From a checkpoint of a small transformer trained on Wikipedia: no biases in attention or MLP, a variant of Muon for these matrices.
Each number is 128 + 24 x the weight over its row's rms, rounded and kept within 0 to 255. Layers, rows and columns count from 0. The size above them is the row's rms in percent of the matrix's.

# layer 2 attention value, 512x512, rms 0.0443, rows 405-447, columns 0-63
size [120 120 125 124 125 123 128 121 124 131 123 126 130 122 122 124 121 120 127 123 126 122 120 127 117 125 127 128 124 130 124 123 124 123 129 124 124 128 125 127 126 131 130]
[[134 142 134 157 146 105  98 164 163 141 143 160 166 140 108 127 127 150 114 129 129  94 126 117 149 154  43 149 185 130 116 137 140 133 120 139 118 123 111 193 164 124 110 141 130 161 110 136 110 141 141 182  71 204 111 169 137 119 125 109 126 135 104 111]
 [120 103 139  85 137 128 132 138 113 132 100 153  99 107 161 114 121 128 106 122 148 160 138 126 156 138 137 123  70  88 135 107 144 121 131 133 149  59 129 108 141  95 114 114 118  95 108 128 154 109 125 130 124 142 136 139 147 123 132 157 130 146 156 167]
 [150 118 135 146 151 160  92 132 108 114 132 107 136 126 104 146 131 150 171 112  96 171 113  91 147 105 142 145 176  97 157 138 107 161 143 149 114  87 148 126 126 131 112 150 132 166 122 136 105 113 127 109  69 110  89 183  76 170 100 158 115  90 125 127]
 [121 122 117 165 118  98 155  93 154 142 118 149 108 101 136 156 109  97 155 188  90 145 114 136 130 118 180 133 143 102 162 139 128 140 119 175 112 142 130 146 156 121 129 131  71 150 152 136 111 106  98 110 210 157 187 114 147 132 123 106 113 148  77 164]
 [136 161 135 104 124 148 125 124  56  86  79 129 165 142 137 145 134 147 110 130 166 104 114 101 158 107 125 131  83  94 101 164 103 132 134 153 182 125 143 126 133 125  99 149 162  97 140  99 117 131 120  82 112 175 118  97 132  99 116 103 115 128 119 105]
 [150 116 143 121 121 168 125 157 139 112 108 143 179 146  88 147 128 119 132 167 142 124  90  87 139 145 145 131 127 135 103 179  72 143 175 110 107  82 133 153 158 144 142 155 141 103  86 126 121 101 167 120  93 174 127 138 118 150 122 118 164 143 131  75]
 [ 83 122 145 151 148 143 106  95 150 133 122 120 207 147  75 115  91 118 149 115 119 124 116 152  98 124 111 137  97 132 123 113  96 144 137 145 130 109 116 148 134 126 150 122 134 154 123  96 110 113 159 145 115 166 144 145 141 106  95 111  86 144 158 138]
 [144 109  92 139 116 114 110 178 123 104 191 104 101 119 147 124 144 119  96 138 129 131 151 130  99 127 155 145 155 142 146 131 120 106 150 130 117 146 111 135 143 115 135 125 146 111 155  99 126 103 114 120 126 173 144 124 122 109 130 125 131 147 141 142]
 [123 161 141 151 155 150 104 122 148 100 126 106 129 110 147 125 168 123 147 162  92 142 119 150 124 165 137 153 135 129 102 133 143 127 164 123 157 163 102 106 132 123 116 111  77 139  77 180 100 149 125 107 134  98 137 148 124  96 109 125 135 108 138 104]
 [113 114 121 136 134 161 172 144 134 131 166  85 189 128 119  66 128 132 131 158 112 120 111 121  82 151 127 149 112 144 155 103  99 129  95 129 122 104 137 103 176 142 179 131 110 108 133 123 129 171 118 119 113 129  84 136 162 131 115 152 136 143  73 126]
 [113 165 149 106 110 148 149 124  97 127 123  93 130 142 118 150 119  91  84 113 164 147 129 121 127 131 176 136 119 105 121 147 147 111  99  81 122  98 147 149 114 131 130 145 115 113 118 140 134 141 152 131 105 147 134  92 158 130 111 110 172 122 117 113]
 [ 81 108 147 100  97  97 141 106 144 151 137 167 125 129 146 108 149 118 115 141 128 124 106 129 157 122 122  97 136  80 122 145 102  90 146 128 133 136 150 110 137 132 155 127 105 129 100 112 140 108 132 138 134 143  86 129 194 175 149 150 132 151 118 114]
 [142 130 102 123  92 146 121 142 111  86 137 106 106 131 134 134 118 138 134 142  94 138 153 131 158 148 134 143 176 108 127 164  82 157 116 193 133 133 112 114 108 125 126 101 119 128 134 117 121 144 144 108  85 124 113 132 153 137 120 147  93 141 159 155]
 [110 134  97 144 118 162 132  96 178 130 149 136 141 100 178  95 126  91 152 125 124 138 135 132 170 114 149  93 121 126 105 109  87 140 121 119 168 127 166 111 144 147 130 145  89 130 105 128 133 127 121 110  94  95 146  49 124 109 124 121 126 143 125 147]
 [101 158 132  91 114  94 149 122 144 128 147 160 130 128 124 148 146 130 115 158 116 100 170  90 117 126 143 122 132 124 150 186 143 149 112 133 131  76 123 155 129 126 147 130 123 120 158 130 140 128 133 104 160 141 123 153 106  95 121  79 116 136 109 155]
 [115  66 144 128 163 115 123 139 112 144 173 178  91 154 126 113 123 132 112 120 139 102 165 142  84 170 119 153 106 143 136 107 114 163 146 115 143 104 139 124 137 106 104 165 120 160 102 114 125 157 143 163 140  84 163 162 116  97 142 119 132 148 151 131]
 [128  97 111 134 111 128 104 170  84 133 124 115 126 133 133 128 147 141 120 117 116 121  81 176 112 141 104 148 141 120  91 117 163 109 144  98 132 121 137  97 125  71  82 145 139 109 149  92 151  87 147 128 128  98 166 151  95 163 178 127 152 123  88 107]
 [136 174 155 113 129  61 115 113 115 131 108 128 126 144 139 105 133 104 120 198 150 155 127 110 131 125  60 174 125 147 175 119 138 129 128 145 133 132 168 102 140 114 123 150 102 143  99 128 125 185 133  97  76 121 133 113 122 134 172 134 109 140 141 144]
 [160 118 115 132 103 131 175 151 158  90 121 120  94 141 133 130 137 159 175 109 166 113 179 110 155 116 158 148 178 137 200 116 132 112 152 139 116  74  82 142 111 182 140 131 156 150  88 159 128 147 129 140 151 150 134 158 149 121 117 130 137 148 153 185]
 [ 92  99 126 194 134 115 124 133 128 117 157 141 123  82  99 138 166 102 151 154 152  95 160 146 127 168 132 124 128 130 124 145 139 128 148 127 120  96 148 119 109 160 117  96 109 132 133 107 133 124 129  89 119 133 126  69 160 143  77 154 111 145 130 133]
 [127 118 163 115 122 119 135 141 147 167 120 114 130 143 101  66 102 116 101 127 153 128 145 123 148 153 145 154 143 102 128 106  97 149 165 166  49 166  84 135 185 100 106 135 104  90 114 100 107 118 125 139 144 125 159  60  96  87 124 123 132 119 139 142]
 [115 146 120 120 142 123 189 148 151 110 116 118  89 119 144 137 155 147 129 141 120 146 106 136 131 119 160 127 131 144 126  72 115  96 129 139 130 161 131 136 114 143 112 150  95 166 112 143  62  98  96 155 125 138 106 107 115 144 146 144 155  99 125 146]
 [117 141 152 103 103  85 118 117 111 125  64  96 125 106 139 132 133 130 155 140 192 119 142 140 119 138  99  77 103 132 127 166 126 139  92 150 102 144 118 111 134 123 131 133 114  97 116 147 130 160 125 155 116 147 134 131 133 105 115 112 169 136 118 107]
 [177 125 128 141 120 127 114  95 154 169 156 178 147 104 150 108 121 139 125 162 158 120 132 127 153 148 132 154 105 155 139 134  93 165 138 113  87 129 124 118  89 101 133 136 130 136  89 159 160 132  71 131 114 106 163 118 118 130 143 127 118 105 141 140]
 [118 113 133 101 132 137 141 112 124 139 142 115 129 127 167 152 141 104 137 135 125 119 113 109 145 140 132 106 104 163 120 115 115 172 133 126 154 141 112 133 125 155 115 181 171 139 141 115  94 143 145 142 129 179 131 124 148 144 130  64 135 153 117  90]
 [125 123 163 128 125 142 132 105  86 136 110 119 127 133 135  85 132 145 176  98 109 122  99 113 108 111 126 143 127 118 125 119 113 109  88  67  97 105 101 119 135 144 176 128 118 102  87 132 133 156 138  98 132 140 114 163 130 176 131 137 144 124 153 111]
 [115 122  73 131 135 107 158 153 123 119 174 146 157  98 169 138 158 149  89 136 141 106 135 131 160 113 156 100  74 120  93  96 141 112 119 117 124 135 141 125 124 127 159 108 145 110 136 107 158 135  73 142 124  99 100 113 123 140 117 132 185 155 130 143]
 [153 104 126 155 125 119  95 102 108  85 136 134 131 133  84 190 115 139 162 114 152 127 130 156 145 106  85 146  94 119  83 134 132 101 125  97 126 171 121 158 134  89  87 126 150 133 120 114 137 123 154 146  64 126 152  85 167  92 113 171 103 104 116 138]
 [192 114 129 129 111 159 131 118 112 131 138 124 165 131 182 139 113 112 147 144 133  95 126 164 152 125 132 127 115  89 135 109 141 114 136 134 108 142 130 103 160 132 135 164  97 125 134 148 129 127 102 191 134 111 119 161 144 127 115 122 131 140 111 124]
 [ 85 173  97  73  88 107 147 122 149 124  75 131 108  91 164 127 117 121 154 178 143 115 163 117  90 141 138 110 130 140 116 132 137 132 114 167 116  89 114 139 107 123 167  74 168 142 158 118 108 103 140 121 121  89 151 127  99 114 138 150 150  86 142 120]
 [135 113 159 144 129 135 149 115  97  99 138 130 115 103 159  66  96 149  99 118 122 149 102 157 154 111 123 103 190 121 106 147 143  99  93 100 135 118 129  96 139 123 124 100 139 139 126  95 132 160 163 108 108 147  93 143 152 113 149 157 130 138 104 155]
 [128 159 136 129  87 100 150 131 103 158  95 118 117 113 159  83 142 158 142  89 104 142 141 111 139 101 118 148 117  87  97  69 138  82 129 102 167 147  84 112 113 105 127 139 104 145  93 105 112 177 154  93  93 140 138  94 110 128  88 181  81 133  83 167]
 [113 124 101 119 121  98 103 144 120 135 164 144 164  69 114 108 101 140 147 151 116 103 118 119 161 129 173 146 111 145  82 133 148 141  94 126 118 121  77  76 166 122 130 120 134 137 157 118 118 126 169 132 142 128 115  90 144 112 114 151 152 119 121 103]
 [136 133 114  92 168 131 152 133 158 115 148 122  79 123  82  97 158 176 161 100 156 175 136 152 134 113 144 100 123 111 132 144 108 136 163 105 120 152 121 129 130 141 132 126  96  97 128  83 129 129 140 128 138  96 141 128 112 166 103 106  88 152 113 155]
 [133 100 109 172 139 134 111 101 162 143 156  73 134  97  93 112 146 140 125 121 100 109 114 142 118 128 160 133 141 139 110 150 110 180 114  75 123  91 147 143 136 140 135 137 111 116 160 144 147 157  85 111  72 131 153 151 182 106 115 131 147 131 130 109]
 [126  95 124 193 149 139 136 120  93 137 114 138 113 124 135 159  87 128 123 138 135 137 135 114 115 121 148 134 102 126 132 119 175 132 160 158 127 100 148  68 125 152 157 153 127 107  98 136 111 162 163 117 131 129  90  92 130 156 115 126 129 162 114 127]
 [121 184 112  78 118 176 120 151 154 104 126 103 158 107  87 122 136 125 128 129 157 121 121 143 144  91 114 123 124 161 117  82 157  86 111 152 155 132 153 144 137 107 104 156 115 111 107 146 152 136 102 121 136 161 145 120 116 124 117 137 150 118 102 139]
 [123 141 123 125 143 108 102 107 105 107 145 122 124 146 130 139 119 108  96 115 132 141 151 134 167 116 115 129 117 184  64  98  61 135 111 167 167 163 156 161 138 118 106  93  87 125 109 127 126 158 141 130 120 121  86 124  86 136 158  97 135 140 115 150]
 [136 132 105 107 138 131 116 131 105 141 135 130 132 105  86 103 159 101 114 120 102 131 142 107 129 137 148 155 124 104 128 127 107 134 156 125 121 139 150 129 138  72 116 118 115 142 135 131 107  86 130 122 148 139 146  92 127 109 160  72 125 144 120 139]
 [ 95  84  93 116 123 107 124 128 109 135 160 126 107 131  71 132 136 157  83  90 144 162 148 152 177  59 137 154 140 151 126 151 132 160 113 120 112 179 113 103 132 148 118 112  79 141 138 121 153 133 176 174 178 125 151 103 149 127  98 114 119 127 128 176]
 [103 108 169 155  98 149 174 145 149 129 126 136  97 170 104 115  86  85 123  88 148 138 110 138 142 148 192 113 119 116 154 106 133 115 147 134 144 191 122 133 106  82 137 125 126 118 132 157  75 121 116 125  75 179 138 158 135  79 116 107 129 107 122  93]
 [ 93 128 128 158 109 120 146 135  93 160 125  91 146 140 143 145 127 134 151 120 131 150 161 146 127 150 144  83 159 176 151 152 132 128 160 115 121 141 134 130 136 108 154 122 126 154 120 130 134 151 130 109 152 123 105 137 114 134 113 152 116 152 136 143]
 [122 128 149  79 129 115 114 147  96  88 131 125 174  80 146 134 131 110 159  84 114 125 150 118 113 129 130 156 164 149 127 103 180 141  96 127 110 120 100 139 106 100 126 127 109 143 137 120 104 101 142 135 133  99 170 104 128 120 124 133 181 134 171 127]]
# layer 2 attention output (transposed), 512x512, rms 0.058, rows 405-447, columns 0-63
size [120 119 125 126 122 119 124 123 119 126 119 124 127 122 124 122 118 119 128 124 127 120 121 124 115 127 123 122 119 126 123 122 123 121 128 120 125 125 124 124 128 126 126]
[[114 138  80  99 105 125 132 124 132 134 153 117 120 104 113 117 113 155 130 147  87 144 106  93 131 169 129 150 189 157 100  99 106 127 117 139 164  99 141 162 124 134 139 126 179 132 115 128 146  92 142 156 141 106 142 157 119 117 104 177  97 161 137 105]
 [135 154 117 115 130 153 181 117 123 123  90 104 133 164 143 157 134 157 120 141 108 126 139 145 103 189 171 138 142 127 111 134  88  77 152 164 148 167 142 143 119 111 126  92 124  53 150 109  73  76 151  56 131 154 136 120 148 125 129 151 160 100 123 147]
 [162 151 104 135 126 114 122  80 146 142 118 140  98 149 124 102 132 103 135 119 143 138 139 122 121 100 137 151 143  87 138 135 147 135 123 107 146 129 133 129 116 141 134 129 132 169 136 115 133 116 126 102  54 159 112  87 137 117  97 155 190 137 146 123]
 [149 100 157 138 131 137 112 123 137 109 153 144 101 149  56 112  86 165 149 135 151 145 140 118 116 154 118 139 110  87 130 117 166 144 106 120  63 154 113 147 120 115 106 123  90 117 141 125 164 109 140 138 150 128 178 131 136 136 110 143 132 153 127 162]
 [152 174  87 126 106 115  98  92 120 108 128 124 146 164 161 144 116 144 126 131  73 128 131  94 115 148 139 129  91 129 140 144 142 127 129  88  97 161 150 138  95 134 112 148 125  86 121 144  92  66 120 163 139  87 147  90 102 129 122 141 106 147 127 118]
 [101 165 164 112  67 133 173 118  97 134  68 136 153 133 165 122 120 133 104 137 115 149 139  95 104 141 143 148 121 169 142 140 162 111  88 101 105 142 140 110 148 127 146  94 137 127  97 137 122 123 130 148 132  76 150  75  96 135 129 140 115  83 107 122]
 [103 102 109 112 143 137 102 127 136 117 112 178 105 179 114 121 104 165 103 139 130 129  96 140 158 115 147 106 129  98 117 132 116 130 108  99 157 139 112 153 137 145 120 157 141 101 117  84 139 112 114 144  83 119 104 115 104 114 161 140 129 150 126 133]
 [134 125 143 151 127 116 138 145 111 143 129 124 103 193 138 156 139  74 133 169 146 140 137 118  85 132 197 129 119 132 114 142 122  92 138 144  96 111 158 121 130 106 101 124 124 127 109  74 115 145 136 156 157  95 132 133 128 121 121 114  89 124  74  99]
 [142 138 112 107 141 143 105 157 137 141 111  82 142 140 125 136 109 117 134 135 105 159  99 136 120 107  91 132  91 149 161 127 152 137 108  74 130 159 135 129 132 132 136 125 174 116 158  94 175 142 132 126 116 169 108 145 155  96 116  74 156 118 117 143]
 [129  91 131 165 141 147  95 123  76 120 157 125 105 133 166 121 109 128 146 121 143 100 117 144 116  97 125 131 119 114 123 106 114 189 125 109 130 139 114 112 155  76 165 152 161 146 196 149  78 151 140 182 140 113  75 141 117 155 139 156 126 167 128 156]
 [174 169 105  80  71  76  84 134 174  80 138 100 105 140 115 150 143 139 114 113 116 102 115 119 165 113 145 127 115 178 131 150 116  95 101 100 137 138 119 165 130 135 137 128 100  99 115 163 128 140 102 142  99 114 154  95  98 115 145 118 166 181 126 161]
 [136 125 126 130 103 159 176 126 150 134 135 168 158  97 108 128 120 138  88 137 148  85 127 150 101 119 164  80  78 172 130 109 115 118 140 119 129 169 111 111 119 159 100 112 113 134 153 174 189 125 147 122 118  92  93 127 151 155 150  93 135 125 151 132]
 [151 117 108 162 121 152 107 146 159 136  95  93  78  97 124 129  76 181 117 104 185 152 110 114 141 174 170 104 140 130 116 126 135 142 159 129 151 130 114 140  95  80 127  81 141 114 135  72 123  69 126 140 109 110 129  88 127 141  87  99 134 132 113 172]
 [168  91 109 156  73 127 129  95 140 145 112 106 137 104 119 165 138 163 147 118 124 112 114 152 145 109 162 135 104 123 119 150 167 161 128  91 141 140 140 126 120 150 171 108 147 116 115 118 164 126 130 100 121 135 178 139 145 145 129 128 113 169  99 104]
 [ 99 101 132 112  90 148 137 137 131 123 121 146 117 123  83 130 127  98 157 146 117 122 111 129 137  93 113 106  74 125 148 147 175  97 119 132 170 127 142 103 156 107  97 116 140 146 129  97 124 132 157 134  99 131 152 111 131 161 144 111 101 137 126 132]
 [128 144  90 106 133  88 120 136 118 119 112 155 136  94 121 106 135 127 100 122 120 129 115 117 151 129 185 136  95 156 112 154 104 141 147 119 124 140 111 103 144 186 153 154 152 168 133  59 135 149  76  90 107  93 102 173 153 144 134 146 135 117 121 116]
 [163 141 113 118 131 144 140  97 160 123 124 145 104 150 171  80  79 136  97 149 133 126  96 121  65 142 127 141  97 144 114 130 109  97  80 139 141 151 123 169 117 134 143  91 145 144 106 142 112 153 138 111 121 157  91 160  96 139 136 111 191 103 145  85]
 [139 122 107 141 140 138 137 140 107 156 153 106  91 146 127 135 106 161 135 122 110 102 144 127 115 141  93 133 129 139 163 166 128 198 157 114 124  91 144  99 169 103 107 122 133  88 134 155 148 136 127  94 143 112 153 136 179  97 141 130 124 132 150  66]
 [132 128 153 109 156 148 114 121 173 131 129 130 143 134  97 145 151 126 142 130 146 134 175 154 111 136 153 124 111 112 130 119 146 126 127 136 147 103 154 163 151 125 131 146 145 163  95 150 121 127 120 120 120 106 115 114 140 121 103 163 166 146  80 154]
 [134 146  91 162 140 137 151 120 157  93 153 159  95 161 126 155 135 144 118 119 135 134 167 150 126 148 115 140  84 140 110  95 123 116  81 102 154 143 130 109 146 119 164 176 164 125 165 115 114 165 148 103 135 137 152 152 103  77 153 140 131 128 125 164]
 [133  96 115 110 154 120 138 155 127 163 134 129 110  87 107 131 146 125  59 144  97 175  98  89 191 147 113 143 113 139 137 113 148 133 130 129 122 143 105 137 135 142 139  84 110  83 136 122 119 147 158  98 121 131 114 122 118 103 120  83  89 111 127 105]
 [146 126 154 181 150 142 146 155 144 117 138 143 119 136 113 115 122 126 131  87 147  65 138 106 110 148 103 142  94 127 114 108 136  87 119  87 115 133 106 108 138 165 119 122 126 134 107 165 133  86 116 131 153 173 102 115 125  94 119 147 140  93 137 138]
 [144 110 128 114 121 115 159 118 130 148 150  92 163 129 110 136 148 153 126 150 107 131 122  95 122 144 113 110 152 136 153 108 147 133 152 142  87 134 114 135 157 124 116 124  73 138 115 167 131 109  92  93  96 131 138 119 149 138 120 137 138 141  91 117]
 [111 144 118 158  83 106 148 127 106 127 143 113 155 132 130 107  85 123 142 120 134 135 128  96 170 110 153 100 157 200 128 138 127 133 133 108 118 146 139 128 135 135 127  77 158  81 136 117 111  97 121 108 110 136 109 126 126 147 140 132 128 119 136 127]
 [136  96 151 164 128 115 128 134 140 133 117 142 104 125 125 133 132 117 115 119 142 164 137  98  98 141 113  99 115 132 136  99  93 129 155 140 129 132 123  95 123 125 161 150 137 136 150 160 113 107 123 130 127 141 111 196 133 121 175 145 170 134 106 139]
 [133 146 121 176 153 109 185 137  83  88 118 115 105 134 135 120  93 141  97 178 137 105 148 132 133 137 153 124 148 150  98 104 186 123 148 135 139 108 160  93 145 121 117  84 119 153 184 107  83  95 125 159 103 102 154 127 118 173 149  86 133 129  91 162]
 [138  81  98  84 157 142 133 124 118 106 123 121 167 143 152  89 124 161 107 141 161 107 111 164 146 154 113 150 117 115 162 144 142 104 139 102 134 140 151 128 112 118 126 121  83 114 137 146 147 105 163 153 129 105  89 132 133 127 157 143 136 163 125  77]
 [154 159 167 150 111 118 102 107 140 172  86 126 110 176  81  91 136  96  99 137 136 132 139  88 150 120 112  99  83 119  88 106 133  97 113 137 145 160 154 141 116 113 107 129 140 131 107 155 157 113 121 134 102 121 150 135 133  71  93  92 157 158  97 116]
 [133 114 149 131 127 136 137 171 155 133 157 155 188 118 140 123 121 148 139 161 109 148 126 172 158 104  90  96  93 113 104 101 100 117 124  98 134 120 166 108 127 112 139 152 106 105 121 149 121 162 116 112 161 137  98 139 132 136 112 150 125  98 140 115]
 [ 91 157 163 135  89 121 142 111 125 122 157 113 149 136 116 142 106 120 137 124 129 156 122 119 170 112 131 134  85 121 170 132 151 105 134  91  98 109 117  90 155 158 107 117 118 153 117 117  97 150 113 118 122 111 105  92 157 120 122 139 106 132 152  87]
 [123 132 128 155 129 141 105 181 133 109 122 101 131  94 153 119 105 113  99 104  98  81 140 138 123 109 183  80 143  79 145 138 162 163  98 163 101 153 131 146 148 128 120 152 169 145 135 143 110 153 130 121 133 110 111 142 127 128 116 129 155 101 149 110]
 [122 147  86 143 106 140 124 126  86 116 130 112 130 152 115 129 136 148 115 141 140 124 159 133 130 133 125 149 105  80 127 166  93 116 126 140 128 114 130 106  69 143 137 122 110 117 143 134 154 119  96  69 111 111 134 119 101  99 167 104 165 142 127 120]
 [132 142 139 136 156 126 113 165 188 123 113 130  92 126 159  90 119 163 102 142 122 121 136 148 100 111 156 142 148 179 137 125 119 158 114 101 118 165  81 135 125 147  80 145 122 109 133  97 141  81 163 137 163 116  83 119  47 167 133 134 142 164 121 120]
 [145 138  96 111 137 154 105 138 118  96 120 144 111 162 134 116 154 138 147 142 155 171 118 108 120 153  90 126 145  95 142 104 101 136 136 130 155 153 106 116 120 137 142 107  91 110 131 157 193  79 104 146 141 113 115 112 120 161 107 104  66 154 128 152]
 [124 111 113 125 105 156  78 102 125 135 142 131 105 116 134 129  93  81 100 140 124 169  62 118 104 129 145 124 169 146 137 170 148 165 138 127  90 111  94 124 124 102 142 134 169 111 140 122  93 103 143 114 146 118  98 132  78  92 121 150 124 134 118 146]
 [112 167 142 123 122 164 112 144 136 157  84 125 100 137 105 147 110 120 161 110 139 151 102 100  93 121 124 106  99 140 130 111 143 159 132 130 110 114  72 145 130 156 151 126 139  94 120 130 137 137 198 147 158 136 121 164 102 110 146 109 119 142 137 123]
 [ 61 130 144 108 121 104 126 136 134 126 120 113 149 164 104 123  86  70 116  97 133 151 108 113 152 129  98  69 172 152 121 150 118  94  81 128 135 112 160 124 134 140 149 165  85 139 106  91 142 105 136 123 141 155  74 106 137 131 110 111 156 145 107 147]
 [ 84 115 113 110 153 158 133 140 130 140 113 130 134 111 122 132 121 103 170 154 131 157 124 107 104 124 154 103 139 140 137  97 153 146 155 165 144 113 145 119 116 137 141 133 130 174 148 170 101 114 124 134 120 158 107 163 148 139 104 106 178 148 117 124]
 [163  99 125 173 126 150 106  94 147 156 133 101 170 109 106 185 128 120 122 150 156 136 126 156  93 166 155 135  89 123 121 133 136 128 132 128 162  97 165 154  84  94 135 147  89  87 138 131 125 154 137 101 132 157 118 130  83 118 112 130 129 126 144 147]
 [113 101  97 156 125 107  95 219 148 164 194 126 144 153 138 119 114 136 148 133 129 100 115  96 161 124 120 123  98 140 121 107  95  66 161 145 115 118 131 144  76 134  91 153 156  99  90 151 130 116 104 154 162  69 108 114 119 163 166 152 115  88 138 100]
 [159 128 150 148 147 115 142 125 157 118 103 133 147 158 129 137 121 121  91 112 151 120 159  94 117 151 181 144 155 150 155 112 176 119 152 146 172 135 122 157 120 139 131  92 123 102 101 153 117 150 146  91 103 152 142 164 128 125 111  94 153 121 126  88]
 [131 147 115 121 106 103 115 141 122 148 122 146  88 113 100 174 124 146 131 178 101 150 161 140  89 130 119 127  87 103 128 117 119 161 152 109 121 101 116 120 125 141 126 182 151 180 113 119 123  73  95  75 123 101 192 111 171 125 174 129  89  92  75 122]
 [126 121 132 111 139 123 118 131 147  86 156  92 126 135 160 134 144 103 135  79 151 129 128 157 141 109 139 104 142 123 116 113 172 131 145 144 130 113 140 123 102 167 124 113 104 104 128 134 112 141 124 118 108 145 122 159  84 110 133 161  96  81 128 121]]
# layer 2 attention query, 512x512, rms 0.039, rows 448-457, columns 0-63
size [ 91  89  87  88  83  87  85  83  91  91]
[[124 122 118 150 168 156 162 114 125 114 101 139 123 122 149 113 174 148  91  96 136 131  97 108  72 141 143 107 130 150 131 107 138  96 148 117 127 122 129 199 112 150 112 158 122 106 161 118 133 148 134 139 136 117 160 135 105 140 132 154 172 137 132 173]
 [ 97 129 147 144 163 133 151 150 104 155 121 127 125 145 137 125  97 120 118 107 139 184  92 131 144 122 126  99 134  86 126 153 128 161 118  89 117 155  98 119 116 104 140 144 168 112 160 126 145 107 121 108 144 143 117 128 136 104 129 139  81 124 124  76]
 [ 98 112 109 102  94 110 145 145 121 101 156 106 133 128  92  84 141 103 117 120 175  90 155 135 113 115 153  92 123  95 120 120 106 100 147 161 121 127 129 112 158 135 147 155 114 109 127 146 148 143 137 119 139 118 145  92 113 151 140 136 155 137 127 126]
 [107 117 138 127 104 178 157 118 145 137 114 133 138  90 115 140 130 160  79 118 111 108 164 144 123 125 126 108  98 141 119 131 121 173 120 147 176 148 131 138 113 144 110 138  80 120 146 150 122 127 112 146  94 138 145 162 127 101 132 141 137 107  97 148]
 [114 134 125 105 145 176 157  88 126 106 110 116 173 150 133 124 105 175 111 127 116 163  99 144 123 199 153 132 116 119 135 127 136 125 166 138  97 166 138 180 100 103  97 127 119 146  84 128 119 126 141 149 136  97 164 144 127 114 115 137 116 125 154 154]
 [140 175 166 121 120 118 115 113 131 127 104 140 147 108 126 110 124 133 105 145 118  73 121 133  99 115 148 145 157 144 100 143 131  93 123  85 111 118 117 112 116 128 147 175  82 118 156 113 139 138 131  97  58  87 100 135 143  84  98 124 119 185 130 141]
 [ 91 156 123 123 123 132 110 146  94 127 117 131 162  65 116 144 124 175 136 113  88  61 144  85 111 139 138 125 136 152 134 115 140 124 121 118 104 154 160  72 135 185  99 143 119 132 127 142 126 160 172 101  88  92 104 141 128 101 116 120 134 189 130 117]
 [ 87 143 126 109 141 144 136 176  93 103 145 123 145 129 154 112 130 113 160 140 133 171 133 132  87 156 151  95 119 121 125 130 121 101 123 118 151 130 144 147 128 114 128 108 114 142 126 113  92 126 116 115 130 153 170 155 117 105 148 131 147 145 107 143]
 [148 111 140 103 121 119 139 167 115 118 123 146  76  81 125 157 102 127 128  87 147 108 121 151 132 124 134 121 148 101 120 102 106 107  95 139 129 122  99 129 163  95 148 139 110 128 114 145  78 166 119 133 159  96 115 126 113 107 162 106 129 128 145 120]
 [110 106 121 158 135 161 126 129 119 137 134 130 141 117 141 137 108 149 114 121 141  58  99 127 151 136 137 116 124 129 135 130 111 129 127 121 149 108 144 127 136 157 147 106 111  90 137 138 150 135 164 157 116 144  89 109 137 120 174 104 128 175 111 111]]
# layer 2 attention key, 512x512, rms 0.0396, rows 448-456, columns 0-63
size [ 95  84  90 101  86  93  88  89  96]
[[131 112 149 126 118 112 151  95 154 117 144 158 110 162 128 122 130 150 113 120 129 148 144 151 147 154 132 171 110 158 126 112 150 140 106 150 138 119 148 134 145 150 112 105 126 140 121 141 127 152 138 139 145 155 171 150 110 170 115 125 140 134  75 157]
 [143 110 140 146  96 118 123 111 119 125 127 111 181 107 105 110 167  98 167  82 124 109  85  97 119 142  95 158 152 154 135 109 146  99 134 161  91 110 155 153  82 162  84 112 100 133 121 152 136 132 167 111 123 115 141 132 130 140 152 153 116 128 143 159]
 [ 96 118 102 153 154 127  93  80 118 133 145 122 119 119 106 124 135 152 162 184 134 115 102 134 104  93 117 101 177 102 132 127 163 126 149 103 163 136 122 123 143 122 123 181 141 140 157 108 109 137 189 135  95 114 112 142 136 132  87 128 129 113 129 112]
 [166 142 129 133 146 124 124 130 128 109 132 119  90 111 120 140 161 126 160 174 149 123 110 189  75 109 164 129 140 148 111  95 111  66 121 112 124 119 116  95 128 154 151 148 106 113 137 144 141 122 121 137 107 115 120 106 150 113 137 168 156 119 112 155]
 [130 150 121 177 144 163 127 155 156 112 120  68 108 162 138 128 114 133 160 126 116 129  88 143 161 109 113 113 129 150 182 110 148 105 153 124  86 153 156 107 132 128 140 116 136 151 168 141 170  84 110 159 146 160 134 143 179 132 146 152 150 172 104 135]
 [157 130 160  93 160 176 147 117 131 103 135 145 152 136 101 130 105 140 151 106 167 105 105 146 123 145 113 125 100 139 127 120 152 134 127 104 116 161 150 137 133 159 128 137 108 110 100 131 122 120 114 134 136 128 126 134 134 119 141 129 127 160 122  86]
 [127 115 101 125 163 134 105 126 169 114 125 139 112 106 104 151 118  97  97 148 143 144 117 151  91 158 132 130  82 144 168 122  75 142 123 139 104 181 132 124 107 126 134 158 155 118 146 100 132 107 153 130 115 134 114 113  98  88 140  95 177 137  93 112]
 [122  94 124 158 112 114 144 122 168 136 118 143 148 110  99 183 138 145 116 152  89 124 107 155 143 121  85 124 135 131 121 117 155 141 132 168 141 103 118 156 148  85  99 108 133 150  97 166 139  91 106 149 127 114 130 156 126 104 120 127 110 115 128  86]
 [130 108 116 130 131 124  97 111  90 150 107 116 109 141 143 104 137 130 197 151 168 136  77 104 123 113 164 102 158 157 136 152 139 151 124 132  74 160 185 104 100 158 123 128 166 103 134 145 121 114  93  97 163 128 161 126 157  87 141 107 109 171 101 102]]